config.yaml
d_model: 384
norm: "rmsnorm"
norm_place: "peri"
qk_norm: false
tie_embeddings: true
init_std_qkv: 0.0405
init_std_up: 0.0405
init_std_down: 0.00695
beta1: 0.95
steps: 2107
dataset: "wikipedia_en"
Each number is 128 + 24 x the weight over its row's rms, rounded and kept within 0 to 255. Layers, rows and columns count from 0. Numbers have three digits each. The size before them is the row's rms in percent of the matrix's.

# v: layer 4 attention value, 384x384, rms 0.0745, rows 32-127, columns 160-191
# o: layer 4 attention output (transposed), 384x384, rms 0.0612, rows 32-127, columns 160-191
# q: layer 4 attention query, 384x384, rms 0.0707, rows 64-147, columns 160-191
# k: layer 4 attention key, 384x384, rms 0.0671, rows 64-147, columns 160-191
v32 096:113170136125108145148103101126099145145156108133165142145139117081165148125172147152122140146136
o32 104:174116089132125160101154134092145151166105123155128122109141177113055172114123141097135107158147
v33 107:100122107141113144180177127165065128095090161165141152136109202054139137147131134168141107162130
o33 101:117096094152095107126125147138156118165095102152047119184121082145123093134124076133132128155152
v34 105:104134160172126126132098166155107120146088136172109146108127126094109124164109103102111132127139
o34 103:175149140076118143128071165133127120072131090111118181183153090115149101107149113130134152168131
v35 104:128162139113123072116131141109112121103135155116120109139156100108110099112142146154159109137140
o35 110:137120114101161112149111124144145122100133130135141141153142149133152102151097142086070164153126
v36 109:086132137143137104121104109149136138147145137131112131109129106153097089107135104126158145162152
o36 107:075151084089107147159155128146158095144077119139142119122147120109178147132090154133095140114105
v37 101:107115130153117121146135130132147110101170160151138141137156108106147167162124136169093167147144
o37 103:148114110186148077136138119129112122123051112097139085103145114118100099118126146137146136125110
v38 102:121078065117147132165163169097126115137141148114133099145135153131131112150135102164117123127161
o38 097:070169147102113093112111145136158153170098098172173143107140119140111113121143146120111133102108
v39 100:133103108128112093110120116157142128089092121114105127144104155130134138109109164164131118125102
o39 097:158164133106130127078111124127121097083118123107180127104071109126134135132168147158110080128157
v40 096:180114069140118121129119128139100139116153146176115144127111142089102133128158084138078110137156
o40 102:118146153094128155158126120090101091125147119074137136125120166154130114115121110170152137160149
v41 107:092118141138089140138137171103134107119072157144111134120125123147159141128137116128127149115112
o41 109:152111163148099151102193103084108109145100105116117136182088128113113140122154140142134107138124
v42 102:117112085091145147165122161089120096185078103113091136181119131161104126094169131138156130139125
o42 103:130141154143118147145115166158113161131120130140149137111143145108142115076135122111132122116166
v43 100:126077136181152138154132149118112134113133169107175104130112159167127090119077139163139124141128
o43 103:140077141137083075122064167136126110119129162106142115142115125116125152157151107141087148094111
v44 105:076172146117128112133135140131088130126154121174136112135129135160136146112137097124119095137154
o44 105:151126150173125145146077123102119147136102095096139122148114128117121089079151170137104141123131
v45 099:123092134121118130076095108114096173148092129179132151092110130119101114143126121132086168093097
o45 101:133156153136109090144106174172110093115143085084129087104107134172114167120102080122137119094134
v46 100:100128147105142117147132136152117126175109131094141072116122115111139132131145130177127107144154
o46 103:106163123131139106150090147120084141151156159103143164135141118114102124123146129140103127152102
v47 100:097112127141147072112130126162093144142127172144100087161154093150196143134127141124119135116144
o47 098:112112101113154125107116112149119115132143119113137144116125100113085115086163143124134097160123
v48 100:129120076119117172136130129110102149167138183214161142107151138092119156085114141102147115146096
o48 106:199123172081145153159088064131128153089140072096152101165130139142133124139124141117142107144103
v49 104:159127135150146137101116130117139181111072060131129159139147124107116116173102134119135132139062
o49 106:138145143153088119113121114116123095091116154097122130110110155184114087089100126119125114140131
v50 107:098149162161140154143133144072122128090089071136152110090133150107137133094136127141115116134186
o50 102:117127121137074129149160107139148147123148140125133141154127108124115139101132111095121119112119
v51 098:165152143161137130158111094109135140129140123137125126135148095117157134114126130153180121112151
o51 098:121085181106160110116099131171133160132113162130133140153104138120119117125140135115151162098181
v52 107:135156116137083113114161090109120123140102117151148159140100114123101147149136127123116131092072
o52 101:157167123090114117151081073161123128149118114146138132154159132111144100086129117110164084147104
v53 096:153118144130135139083143182147173115135121128064180095101120114168116119117131096119133166133116
o53 102:151113131081168185143120081103113145081144149104090151119094108112136141129193136183122127146107
v54 097:142156130127130097112118104144124107116138115140139158134162147131090096108122119112105155135111
o54 102:119163150121109163126157103117111157118132128110111122127161133133184124135150089171107104114134
v55 098:093175109124086118141164115113154086127148138119140157155149151126089122115148159145091119146114
o55 098:163154140125136094137132167140145098125095165131146170083109132180128140142093112123134195139152
v56 099:111119144119126098142137183092134146139110099107145092155111167115157135127121119147124104101119
o56 107:126130111125113146134131135114123129118208140151100099120139130118094108138172117124135112143155
v57 107:167119142127086101151122146082121137112142099128118100145139117158132152111136093110097121128126
o57 103:104132170112165132140143107176106136124129120136131123120144136129095125166082160169154101172111
v58 098:138148109116134162118116132100141154137158105146116125123132132108124115085152118120129110104113
o58 095:131121108116108119118124166169101141134133124115103090123126145147114105161134126173164161152144
v59 101:143094127135142144108138168145083130124104159149129102143111132108089141110128128115121144110107
o59 103:119182126148082113132130135129150095099163093110120131135113103089127104122110161142168183175142
v60 103:164144114139135157098122154114132164121115146115133136082113148131135183149096152141145127124126
o60 100:134136165126136095135115131138125102126160127087108097112141175098129087157147135120088139106126
v61 107:125135166082125117108122114139124103099161137148122109135147086144132077102109099121154132106148
o61 100:136101116132146144122122121108129129141165100106133099118142134147085210093142150128152126142125
v62 094:147116142159090154097111166123126138151132132152127146095120130181118117122118115101115107131138
o62 102:128130153140097166136142118099136122124099148144164094099159151118166117102140121135118115128142
v63 103:147112156123156124106124202123136131115099123132113112145156108145138133149152108133158079141119
o63 101:140148119120114136126166158092125112040123098134129153157103111118132189168114129099120111150122
q64 093:160151132118151136126131100118159095144127129147093141102144106119134176135105143140168089122153
k64 105:160163116128134138121071140093103138160164099129138153101156083162064154138157137153133132087135
q65 091:116129150122115076111168128136116087111118123111146146126124076166145105116120134126102129120130
k65 093:133147114134105151111185114159102096148101097113104139103096098157132101140115127095228123131134
q66 082:133155154105131127118097119111169092139133126123142109175141123140144156148107148125169090131121
k66 084:164146084153134134118104139129107117191166084099126133133127109143113120106122125135150129158160
q67 081:067140134124109106120132132139165097115139100117103130123143100131131110101139147131125147124123
k67 071:133105128101135133133175113174136081100099107092099094172096144114165079155120125137137085174151
q68 083:167113152158170156101106096148137140125125205120132127149130166110127150153124132141144098143154
k68 068:146147086158108163136113152123118148162117128116119146107116092164098184110131128121136131082152
q69 074:123144143140124155128105136090162076163097122108152142153133135166105124147128087097107093136120
k69 078:112102144122145151095162146177128108109141146097086138125139110109152113146154161143127146159155
q70 082:124140129129116108122103139134140133135130102087158134132139147132123130167114152117138141131112
k70 067:092088167150098130107117124134149130096154135151140118130123106129152129098128131103133161141135
q71 086:113098127124125121116169152167117166126099128169127121117094132137140144123127174144131147115139
k71 087:157118156098115096101115100084123165069119166142154127123115138144090113136080119120111137145129
q72 078:138133119147123116121150147153096128134124124164115136096107093121117120105138136185135110115112
k72 063:131158150123113106120096133110150138136123083133152179119147132140108118071157083090123107094136
q73 103:147152138131154126122100086098150153083111174088149132163103155107123104093118120113123126154124
k73 087:097137177122147128135147111131149128135144116120100103115146130157161149112190155115181067116101
q74 086:114107178126138118128118103137145128105127169071166152154111131115162117130101134106100148142128
k74 086:135102100117140120143144145175154146122113166158136100115132114121144173152135118149119165141116
q75 080:138182125126135159125146136121136083134120088135089122144127145132122116125107103104168118189126
k75 068:147101140113149087143134096116089120122162129124108115146160117129089124136127162112126122129151
q76 080:142145117114131132143167130151183134120086149125118091121145175096145114146131145142153121140132
k76 069:085142151128163126118176073128112160094120166113156120078123089105115167159106175147136119124139
q77 092:118132108155126137131147142163094126134107099180105136097151078130106158174159139167115098136119
k77 080:086131101139109183097108136080142138067081115178106165151122187149087123120117133113113099110160
q78 089:131142151153155148125109113083133130143126127111109096149108156119120154161117066115078145186124
k78 068:121158119160125101139116108091117119119138124147135095131115114133127118153103144135122144149150
q79 084:152126085133119149156146125125113136174160092122107160143150121174100131129134110112162105124088
k79 086:134138088152132153128098157123142130108110105111113130148105136118124070075141097153108122138082
q80 082:109113087104105118143130157167126128131164113144159068086158126130089107136103153121123121145098
k80 063:123121140142075131156105145173123137142146149128118147106161176140120113112137131114098118125111
q81 085:152162166147148127139062098152128121094090139092109090160109135094111142119113106119089112128157
k81 094:121119142137141103141114113084164152102149101090134134102113126070131145152110119115143120186163
q82 100:144119102137138102102116182155128143136139110145134133153154139128117150152140121099120121175125
k82 090:165133102117124185116131144176139145151158159091132077143179154104102104095119146115094099141118
q83 107:166103140117136130106167129187162119121114150181131109110106121131161118164157171129092125105171
k83 101:083127149102135139124143114093125084118134135130127153076156139102113153154112145100112140107140
q84 081:122108141142157109091154131091130144107064138093127107142117146108155162141129152122101150172116
k84 075:092138126122160100132128082053137153153122120090131127113138106146118136136114186099108127130140
q85 100:108129139094122144160159145136147115167105108115153098124156111156145144148147119128133108111116
k85 112:111065071109107154122139170135078125124111123176144140144102154140113116115132127150133155144090
q86 093:106132143119126140150059121096120137158138114093129131152141159134110139097106122109135123125098
k86 059:099131114121150140125123132100137170107118136109104132119116117116121141120154102138085115127109
q87 084:168130107143141149160173164128155142127105168116123068113114125121131096155107136113109156173121
k87 113:145125095156113138113143137138111116097107133118129105138147140127129121157129164112123139159132
q88 092:151095119109127112116176166131148152182163090141147101110149128159139131136109152140117151116135
k88 101:123119102111117139139119175132140118204126120114147124139099121107169107086126145134086154125139
q89 092:155143149116117160147125089165165141134125133088133148151125142116081124092101137112153099153130
k89 071:115147144167141116141136116135139134086117120120134136108152136162148110139122133174140148101124
q90 100:139113110101114148117129140118168146117179127111131114098148139111110048140122191123160119137102
k90 099:125134177137100156110153133169105109122064114132154082145131094138123145106137177158109135100157
q91 094:173112154163101167146129120150131099110124113143155056125128103117098098144124122155154146167138
k91 096:146111149166107140163149126132134122119110126143113115135149123155130133136119137091132092125115
q92 098:154117117105172137116169142157112128167140128158131099113137146145189096127160167161120121147107
k92 094:142106121112113118124136112128099091168153169148161102158091152110121120047130086071089147119083
q93 099:170136124135111099118159154126120137097145149153074125146110161089159134144143151099124123159124
k93 106:137106170132112120158146111092138152075118136113099079140124086120127172149118100134159120139100
q94 099:135134098148120131138091119122122121120148119108110166149140127151094104057103075167152093109099
k94 096:159099142139138133179098146106149148170108084149109142157110117146163152121068108134121111162095
q95 101:145126111108149122133061100098127137156125108096093123132146153139074158150118151121141136111115
k95 105:116145132124138127089145152055131142129111091123106137114138151092136099117121150122155140147126
v64 094:178120106142123153125137126115130100144119074115107111127185117138110121110128114125134103134081
o64 101:117102139120147140074086095142177134123137136137100124101065123124132128161116091091103174104177
v65 090:116121105133152131136091096138102133131169129126130102110109129107120115123147111134170129158114
o65 094:111118162126115117118097157135159112102080145153099131165114077116127157140089115139166172105131
v66 097:121130134113118147116091143145122109095152157107094104147082167156141169075077156119078112133132
o66 093:149150104145093157140145125086119134124093139122136158116152120083140132114116114117124107142183
v67 098:086118124122130154163136112127143161112125147150164128113139135150166148108112120156134122098130
o67 110:138143085075143084108199124104129136163141104086137138085109144149131107150142167104078123161097
v68 096:138143169144163111113131114120133124173126046175090140123098109155124114106147122124141132155138
o68 101:158097144166117113160178150152193135153158182117173123102136137135125110171117117110096148101128
v69 093:138127119146124139142083128114118178111146169143114152140110146112130136104112127133129127174130
o69 102:118173122114081110105151146132116133098126095123132114160120158129109167117113129107156150115121
v70 088:152134115154089141152093137151099157120097151157122150101125085134114148142162155169155110143150
o70 100:124103120143148117111159134116158137169155144092091130125136219130159106127113084133102137118109
v71 098:161153134081118147157179134134147148163119139161164122085166135115127079112158162110105124158117
o71 091:093142115135128130138126146101166144130141111090112145116145095132133133132089140163152124117152
v72 094:091144072132136128120182142133145113123096150093152092133103147068163132116130149129105152123104
o72 091:182107137130138107150134141109146153130125099173132172094126155178139142123151097119128088125133
v73 097:129108128116119094134130151136133135142149185118151106126108136143140179136146111139111115132106
o73 112:075108134150142148107161132108170172077115093134117127151129092095124111127119133131100156124122
v74 098:132121095117097141117111135107143139098119125111132116127163146099108074133138142133119122129125
o74 097:164082117121164131122119172147114117137153142139102097121155153134165157131139089139140116108142
v75 101:116141114165165164130128115134128124123139119085142123171079146108122110099095126130144139118145
o75 103:131133123099088133136107100170131154094130134139142150053135144146139131128128124125024135139125
v76 095:091102154128150121114125144124136149107117163174135092161125148124139157134124114140144160143116
o76 105:100098103111147094140128141136092172152123166142099107105104100133131143108131167135110138138127
v77 098:081115132114122147126124126124119137102141202152118102144121114117149108119147120131151149123106
o77 099:154119073121083120126147118168122164166140102109136148132106128135112120097103120148120155118151
v78 101:133149188126173104084109148107110143134132115109132126136125115125108166133163118125139127150148
o78 109:158129149135170118137170149118137171128166091149097136116142150132165109141135172113144136133139
v79 097:107131118141109109113121135150118134125116135119124143168181131112095095148118083118143154098098
o79 097:149144150126160116099149103111148115124121174103122111124091134119174160126147168096137107125138
v80 089:105146082151133145097119122182158122142161121133143112080154088124139115151148125120153147103131
o80 101:161152115101136129133198125134122107114097115148108097113141139131121109148117140134106110160130
v81 087:151122130139113124132161119152142114124096117153143142125127131127146143143094148130147144088154
o81 093:109129147145106132128122133113130165120130155106098118128148122116110144160131133109096142144128
v82 088:129168108142166175113136141137132124084125167158123113163143135129110143125108157113160138118127
o82 099:132083114118135105118096101105104108181066103100112140120140122121102118127139142140121094087134
v83 096:088137108147139095050080125133091164095126163152173146127109128112148153113122153098170126164148
o83 094:124087124107171134156149142119158115164154052128090126136121133164073148150108115146107122130113
v84 093:107092102093150136174124098117106149090092116140138140106071114102159116157133110122111102130122
o84 099:148147114153097139120147127115144142142135106089089130127162121136080117106089132123150130178134
v85 093:095104133169142147109128161109175121144140145143155153116154130146146129134095105104120164144114
o85 100:134147166078137119130129104175094140126101130103082134148139154141083111132142128122147112126096
v86 102:113145092117147136120138146130164057160110109161147125116113130136125103135121118091161114122142
o86 098:101126169132128169138117085118142161145118127126179160124135131142116144130140097148159124143109
v87 096:114125111103136152147100139123141131195147143118181137151138103120116115124143139118130146154117
o87 102:128122149153121077128139126120163120070111143193078136128123118112111159143152146173129127131161
v88 107:099133118109121159145115141156106128104131157103150138162138120095130137129161116139128162136139
o88 105:140156136160154129140093111085115168128122161100138156148096142124108122162092132096124124113091
v89 088:122110129129151098112139151112108148116136163078153125127141167140134168114135094164080117104099
o89 090:128180121104110113110083154151133147122122089139142139120141089168142134136139133137144124118128
v90 098:163150123130115128130119114105172142103101100115113130105136165180118117122110137104119112155125
o90 095:132116137119141114089168162164135123152152118122125149127125107100140137165182115122111147146146
v91 089:155129091129075177130092107137123146137135155083131128114135148104115083110122119122149146139111
o91 100:068135116110157109109127123123121140107139138143119100146129108115103121120095115086158123093173
v92 093:113129162102135103038089118114156080121111121105119144140107098160121171126112119125111128093142
o92 097:121118081145118132143143095137160139076149123134141140135133145109130151141112105118155107160123
v93 097:154110153119111132148139163144140178172152115116111107131104125147144105092145110139144102133115
o93 094:159149112140140154164127137172145104135118108174156141146141124144122122078113163101110156061111
v94 095:163090130119123134163160142118148137145118107113144111172126155092149143120110139153107090104075
o94 103:119177130162136128174099145126090124138131138157134181123127105163130116110139113093128125125154
v95 096:121133095105138164109121144113195178096147156131151102130131142140122100093104143119121089119109
o95 096:172117120093057140111175086136109157151147108120157161120101119099143134194108162095157154115150
q96 086:145113192165113137148165154128104175122164156175176133130183149119132132122101118147137173094179
k96 100:132159070119105109133127126133105138115090113161102115084134107108156109157153144120134206115071
q97 089:135106056147101139117145160115095182114163141116067140135160114143106159125132113120172137123110
k97 106:096188145138105148132083134150166110096109128078155107156117134109134148128157084127166103128079
q98 088:144149140156102134131121098131160134126129115108128129097156115156145103134151160121132107123133
k98 094:148100106116144138142170138114159105101126131101110130123147105149106116140102108158136157126068
q99 090:154143146115120113117132136155128134093142155165137093078160121134119125145109103106170113140118
k99 100:132131124159140141147093128122120098107155155089100074166138110134090157158125133155134093175139
q100 093:134111120141148171145100144145113126132071153145132133132110110104120155094150143112119109132160
k100 099:125168144132139123098132133133132094064130166128094123111105140135137140152093080130127111122150
q101 092:116161148123133109128140133170123157205143125133057137136173102184103134162148135109093128146154
k101 093:101103136123133136123126090104088093133107126091140131105166122116110139103151126098128143120110
q102 098:120167109138138113127157145142169124093114106176114164126127122160083097113142098098109142133172
k102 105:084105106120119138179093140145115141106118145101161113122139154074120105167153085108176131137093
q103 099:162145098134143103172124102111153162129148145178126124120155086110121122161142088166118130119113
k103 101:090155077120101114113116169163128149117132102085166113115117149086110098112136152151123103116092
q104 096:163141113149125116122131177124105080158088140118140141125120141107140148105132169120178116118097
k104 106:130111137103130102147143129122166106157111137145135114146164087136139137128124127173103132152114
q105 107:116157114134119115139095164158153162121142129155118120104156093128121109127106092130159122114141
k105 109:133110073115120137093129136175097097102079144156132094132126121109105168108109114123177118086154
q106 105:119087118133151155140150141118129150139128148122110159126103146157134131115151108122119171099103
k106 094:112116130126101101122151122141120138177123111088141123125175110114111125136170158166124171161088
q107 087:116089107122109115113132160129152092144173145157158121135124136125152117151127122202155119122128
k107 098:158155156108093117085164128129120125111114092167128148106104116128108182134067138151080122107149
q108 098:098144146116121104137132130166128115098161122153147070141108138116143138096127129153121149115124
k108 089:128124125171135178126138137111148129150093144159111121171131124149123127134136147108116128110080
q109 097:137129086148134116093144130138109140149127125121137130141154116135095130079101146132151106129120
k109 117:148133116119129138179166173124126138110131157155117103115131128147132128141122110144105115147136
q110 102:144110136128092111168116158144138140114153158151129139099158111112100123145104115133145123140172
k110 099:108132122120107129121173124152053167088135113126167162121111142085112135133142118131102145105155
q111 110:131067145154096150147163122127134112129119163193131161157125163091161143127106121137108126120191
k111 111:076175129189138148152082144108144117166132121137092158140094134104069178117118098123145124100129
q112 112:113113140113095130140100171109177105147162129144151134137143075124094131100105148144143119132121
k112 088:148097105120124131096123133143115155081135104095153141122130121114139081143137139129120147112171
q113 111:110172120136130164137056123082140174120112141129161174142098089147085133118122148106123068136128
k113 106:115150125061142105147162093126132090105119122163104163114153132150143113143125146146105122125112
q114 108:166117127157144146102150076145116153112115146142151140135111129148167125154139118089112122128121
k114 100:134113130124164123123121174115120125152126135129093128092166189107113153132146163109156148104093
q115 113:114120122103131101136107170123163139145185129121140084128131133123100140124147127172111152155142
k115 102:130133102157100148122136183139112141088138153143133141143140136139146079119136139136111147145121
q116 114:119096119127074120122131136172141098121157139139148138135162107128103082120122115126094120132184
k116 103:139152097139143103109127129093135129156121148166119110111102183097103105182134114174131117089144
q117 116:140058120142110125123125176113137089132108080141117131115146122096164123103126139086154146115128
k117 111:141156189148183150143098140148113156097085086130110121105120109123148153109153107105121134121119
q118 119:109099113101121118154095183134118157131161150115139107095162113140070103099139142147155170194130
k118 105:153135151140078123160107122125122148133149119121121107135103113113153095115165140140099109116184
q119 127:129150147156145139125142111103152107121080087150119132148115127138159169132131140101149128111112
k119 096:158138094112129143137066099168147126072074135122125124111121138151168119142176111139154165145103
q120 104:143128148115078098122149130152153121116125157141113142125160093118110144136098139143109116138153
k120 099:125106109149117149104148118101140096141184141154102120064130177144111122129123123136114119126113
q121 128:119152126144132132107148136133150094114107096142135123134067118107170151138116139099130130120179
k121 117:118186134134142149117128095132188160113124177121134150114147119107092179118103129127184131112101
q122 127:153153125184161195122151061151125159126100109112126157149142104154184125165124116094131130106112
k122 104:123151114121140105142132099141140111148133149148129135186153152185142131094118163092130134146108
q123 141:109109108119137120156093158124120119129156165094128134107132147124071077102132157143100143147164
k123 120:131114177141116097149111148102087142115143117120114121142097140107128096151155136161113101113134
q124 125:093106175146127114124121130119147091125080096130092124151139148103132116096115096161117116137104
k124 120:117103104111184138090102117159144142106112123108115092136112114129152095151174106129099138077128
q125 118:110144139144136112133108123112099160127105116121121114146095142141158131138130125138154135122082
k125 113:146107136127179123146104114146116108100119095159128127144128149136158152136129119134155142149129
q126 115:089141142148111170168117135072171086079101113052147142120155104116133145138105157095125109153149
k126 118:097125104111101135092138140110109174136141163115145169126083118165149107111106146108111135150135
q127 114:170101099120117146119116115136078175120171154151111160105144114155116118134140112134168120138081
k127 111:181130160153097147143123171096131076102158098129134139135091100128141124129124132098131127186164
v96 100:146152140132127155068143136107125111134162081117107118127144134081078128103114143116087142142107
o96 093:113099138143101160161102107081129132106115117141163186141095104143171161122148117144135102131159
v97 096:137106119140163122164104091164145094134102179162130121097113104102154150123142148143114149125106
o97 092:139122160120102122120114149136110148108134132122134172142154122136128089079117102127120110115139
v98 095:153106107179165155104099122134138110138135152145102141135108148131121116151103102143131115181125
o98 095:107089154149107148122140113135137110146092108157157101163091118068152106132095123167139128145141
v99 095:147111103119137134135128138147127120117141125124140170141108121087158138132123136149128136185131
o99 092:139162112139108150091109118131108134145127109154129154122124164186123108124159120157158149147139
v100 093:128132124097139116148141123117129131130148148114122114110114143162112095147123181181175131160133
o100 090:092092169176120176084106145123110108109117124080143103107119143105078138135143119119118153146128
v101 093:152105107142146159143107138145163083091101111138136145168166099156122113122134144113115059133102
o101 091:121108137122090117110123080125123140110162125140121110100161073116149146110127143120129128155134
v102 090:073154144144154131123180152115127135173144135087141169117115182114133139109130147162103146073137
o102 097:131152144127172126124162129111141116126144101138108128161114128139164104142122112095159107109096
v103 096:123129147094073096150107098129139063094138135149102132103134156095153169140115119148115139120130
o103 094:177139164125133142111122131126120143165129117165126153127141140086110131166166127118135140119101
v104 095:092193119105116078132125114139158132155059097152101131100128136126124134129107152109136169139167
o104 090:089125140139132135139109113157147151104180053115178135134080146122120211110148108149135132110121
v105 099:110101121136172103149124112076135147090145165108125144119128123108092127121163143136156120138142
o105 092:119141107086101151126119133157169126160148118127154155143139124157108149127146099165126131165145
v106 096:111108142132106105155104070108123128112124105132079152133148147127138122131088130148163116113098
o106 093:154134091088164158157174133136097137094109152109113145133128142150145131111180069126139126126125
v107 095:119124114116156133127118123136126132117135181088167142161157118134142131134124139133122103104109
o107 097:167116128145120119138142141132161137122121122135133135118183118126106155130163136162159139118156
v108 097:121143132132142157105143159135160129150114110158143106129122118134127114096110130156129137126128
o108 093:181120117149125125130115133133211096117095122173156117164127099125111134091120148154091147126146
v109 095:089121096115185074087129116135089166143137135103069126186112168122166106146113113135120141114092
o109 090:142120124149131169117131097119133092113140135151152161130140113143081172097126136123134168141142
v110 090:088149124104120123121143109129170131129095134098104167147096111120094104134113106143135121126135
o110 096:122146156103122135117182129175109118154126105180131095124163094127165125084152143087130141106150
v111 093:133154132142092127163094111133105078162134135158099149113150172141129134117109127157117114167130
o111 094:083089124123123141199165140148133153151095049114130156173145140127126139073155124107116145110117
v112 104:131155103134081144098149121154129131139188191197128169116089107147104137109115147089160108154155
o112 100:097128119120113090153079108124095114124115125124098064112143132126100101133114131153094151116128
v113 097:141114099171105122145104112171145138112126181128152142116091125160122153128121127170153130142121
o113 092:106112129138131110135138145085092132148146158141105115158124156099109104143118082138145123151141
v114 086:109144132139125113146142127069153106115149145136146161176117150122141105143140141130155103152087
o114 087:078156141124096146133108102095130172117145138146171121140094169110135150138137147137128121119113
v115 094:107161124107152120142148117117115112150117128115128138150072131096118158110080163133099152145104
o115 095:136131134126094116173110129184119122151113141118148117131133108159101118186132143140165104131130
v116 098:144095164167143125123141129121141096114101108145137154151135093134112096111113078172107151116126
o116 091:086124121119134079145132129115111138100152087153109115116136167119140109136142166125115143134151
v117 094:140120151124092137170140140117131140124120155099132163155101112113149143138144175170113109132099
o117 091:117153116162144142125110120145127165123134125101105130124094110094137151111135101135152117137162
v118 095:184164114134113137136148144116142093134119153102160135141112124144131119141136125120152141173103
o118 094:086124124132183133145076143112107134135151185149098115130101094155116129129144128140181112123122
v119 089:119146106139147120156110136117131174126153160136145144096126137154146137158169129141132125104123
o119 095:145129114136121126133108142146156117132137132123144075136122158106103120068130143136122117131134
v120 089:176087148124093159118126100155135105140131130163147113153133090130137118085091095130164114159086
o120 090:126108095102117105151096158168087096129122111117135141127123099156118145200128146078097129121180
v121 096:145131116134130088110142115093097105075112108122085107120104140137132144129099109100125138129113
o121 099:116126123144125141152101106114126151132107150130135159168177104131133114128119138174173118139106
v122 091:152147159129100105106137131101085110122126122184106131174134153132164146163117150110133154135141
o122 099:113151093118121124167124084130170126117135073145124190130108128068109164149101099140143148165142
v123 090:137113162136171107109092154117109151083108088124117129140172159144139102136144101116164130117120
o123 092:139124139133102127159090117135138136116127094138116165110135123130094157077131143166148147113119
v124 088:148101146121128157130092100114142164098198165127136118163132087156164137152126152107143109087112
o124 091:162130121124164114076130131138135128135075122183107140140115169139131112133124102119116130089104
v125 089:131133133116124129121132085128153153153156111127137108107130084101134123156103132154073106112112
o125 091:145138112116168139151122157091121115098171131146129104167121169105130084132105103104150115120124
v126 100:110073155067135114124072127101105097123112113170135159137143150121154125144166130092164125106144
o126 093:134142081125077113137171106141124138112151119107060144152156114152146139149132095128078159078118
v127 089:122105147111092114176142107097117073120150140154147141084128142141099143139121132132119133137111
o127 093:099124133119135145123100122179157141147090135140125132132136134150109072076136149071100090146085
q128 106:136107140141166154115114108153131102149143131125149122092081125152115148097142152178120165113128
k128 086:108148134131123124095106129145110111119160105143103180100166135150147128175111103154154120122127
q129 078:137102156120144127155103119118124100164095132141130130148114124126155137109136124154118159128142
k129 081:117151166145119129114077134116129128169198136148169136121117138146105111108137132132108118142137
q130 079:087154111136142120105124081105135134114099133149136154106128112138095112129133153131118110141120
k130 099:115140158115090148107102133113112151088111137112128149131109124149145141111114091151171136109109
q131 084:123113123073161112145131138129121144146124111135123125113095085182143108107123120142071181139143
k131 072:101158125191128177142077141125143153159120141137151127096163139147103141123139113102171141134141
q132 071:114122128084105140112170103126161161112125107156146134084137083128115106130138162144106136146143
k132 078:117102137132091115133116122145115092124120147157157163112129148087142137142126078154163116082074
q133 079:110107150140148149144129120156135102152124105145139110110106124160128112142162128142114132113160
k133 066:128163121099140109125142148104139127165098123125111144142119135092134071081108113137135120132128
q134 074:133124116149119129110144129124127100120153145075095164190200084102119110106119085126144130115105
k134 064:133126098160125116131168125140123130128126098129096071143120157122119130169080161135108158120149
q135 085:142081133138107160126132140129152147135122154142116144099086140149073127130121165138146152178127
k135 086:099107132139108151162093142130098167116117139133173152151180074137153112105118122152119132137074
q136 090:143101136126109141115145118140153119134158131144101170152140147124140132072123145143110138111137
k136 076:110137132126143162134138107102141062143104114125115137136145139098099083129150158138148099149087
q137 075:088140162140161144140122132120105084137147153106117131149146117102103143106106110113098160083089
k137 077:168145098104142099123160107171142179101144115142113089135116095151135095156112183121152122163149
q138 094:144103123116100122117156126175168156116129146139110128134179134108112117139099160133176165151124
k138 107:116091123135111128152097101097088108133125143157100109099133098150111145118146125153172095111107
q139 078:132157147105114128085136107151135139108125140180165183125107114136152104143160152134120113144114
k139 074:104120161156094124086104104095109106127128109135130184100102164100136125117139123144173124139120
q140 098:098168144135155119110132113068133104135149147112116168119103122157111092139122099091177128107115
k140 077:151125141119103094123124101132178163126103158110148080134153138139180077112127123137147107162164
q141 087:140095115099125151137133126177141133131109163147107112135155133134131093145094160127147112173112
k141 091:131137145151083089183104132107089140106156136128144163153154151135131149123148114123149133101117
q142 093:134161103113108135149132122152183141138113130144123129082094128130128118179120172122113128147095
k142 100:102106153130099124158069094132077099127155131109145148151105093118103119090164098115179109118135
q143 081:124101142122126125141130128126132116125114132204140156119144064132116176151165173187135125165121
k143 071:134139104126150126104093142154103152183143114124120107135120154106137150124154082119152114149141
q144 102:152175124137149123114175097146132166111124138125129085138108140116156103114140122104133130174137
k144 105:109126129096092138109112143061115125115143150152133149140124109146090095104066143148069114104127
q145 112:135089119130087114112120134111093166121103146090111136125112185079114124168114142109179160150111
k145 092:074135149123137118155131081132110127128113137088117098117139103122110090135103135168122133105129
q146 095:153119159167121106131158130144106116115134099135085151118143080152175097128139146140105111171143
k146 104:127108117121086147136095156141095100134107134101114120129103152135108146130145078101160112116139
q147 107:134132129154130137138112101140110144100134136107096204157133113110132144131137139143179152129127
k147 093:083112161099125094122133113113100107139119119144171096143123170108108106142143106159136124155125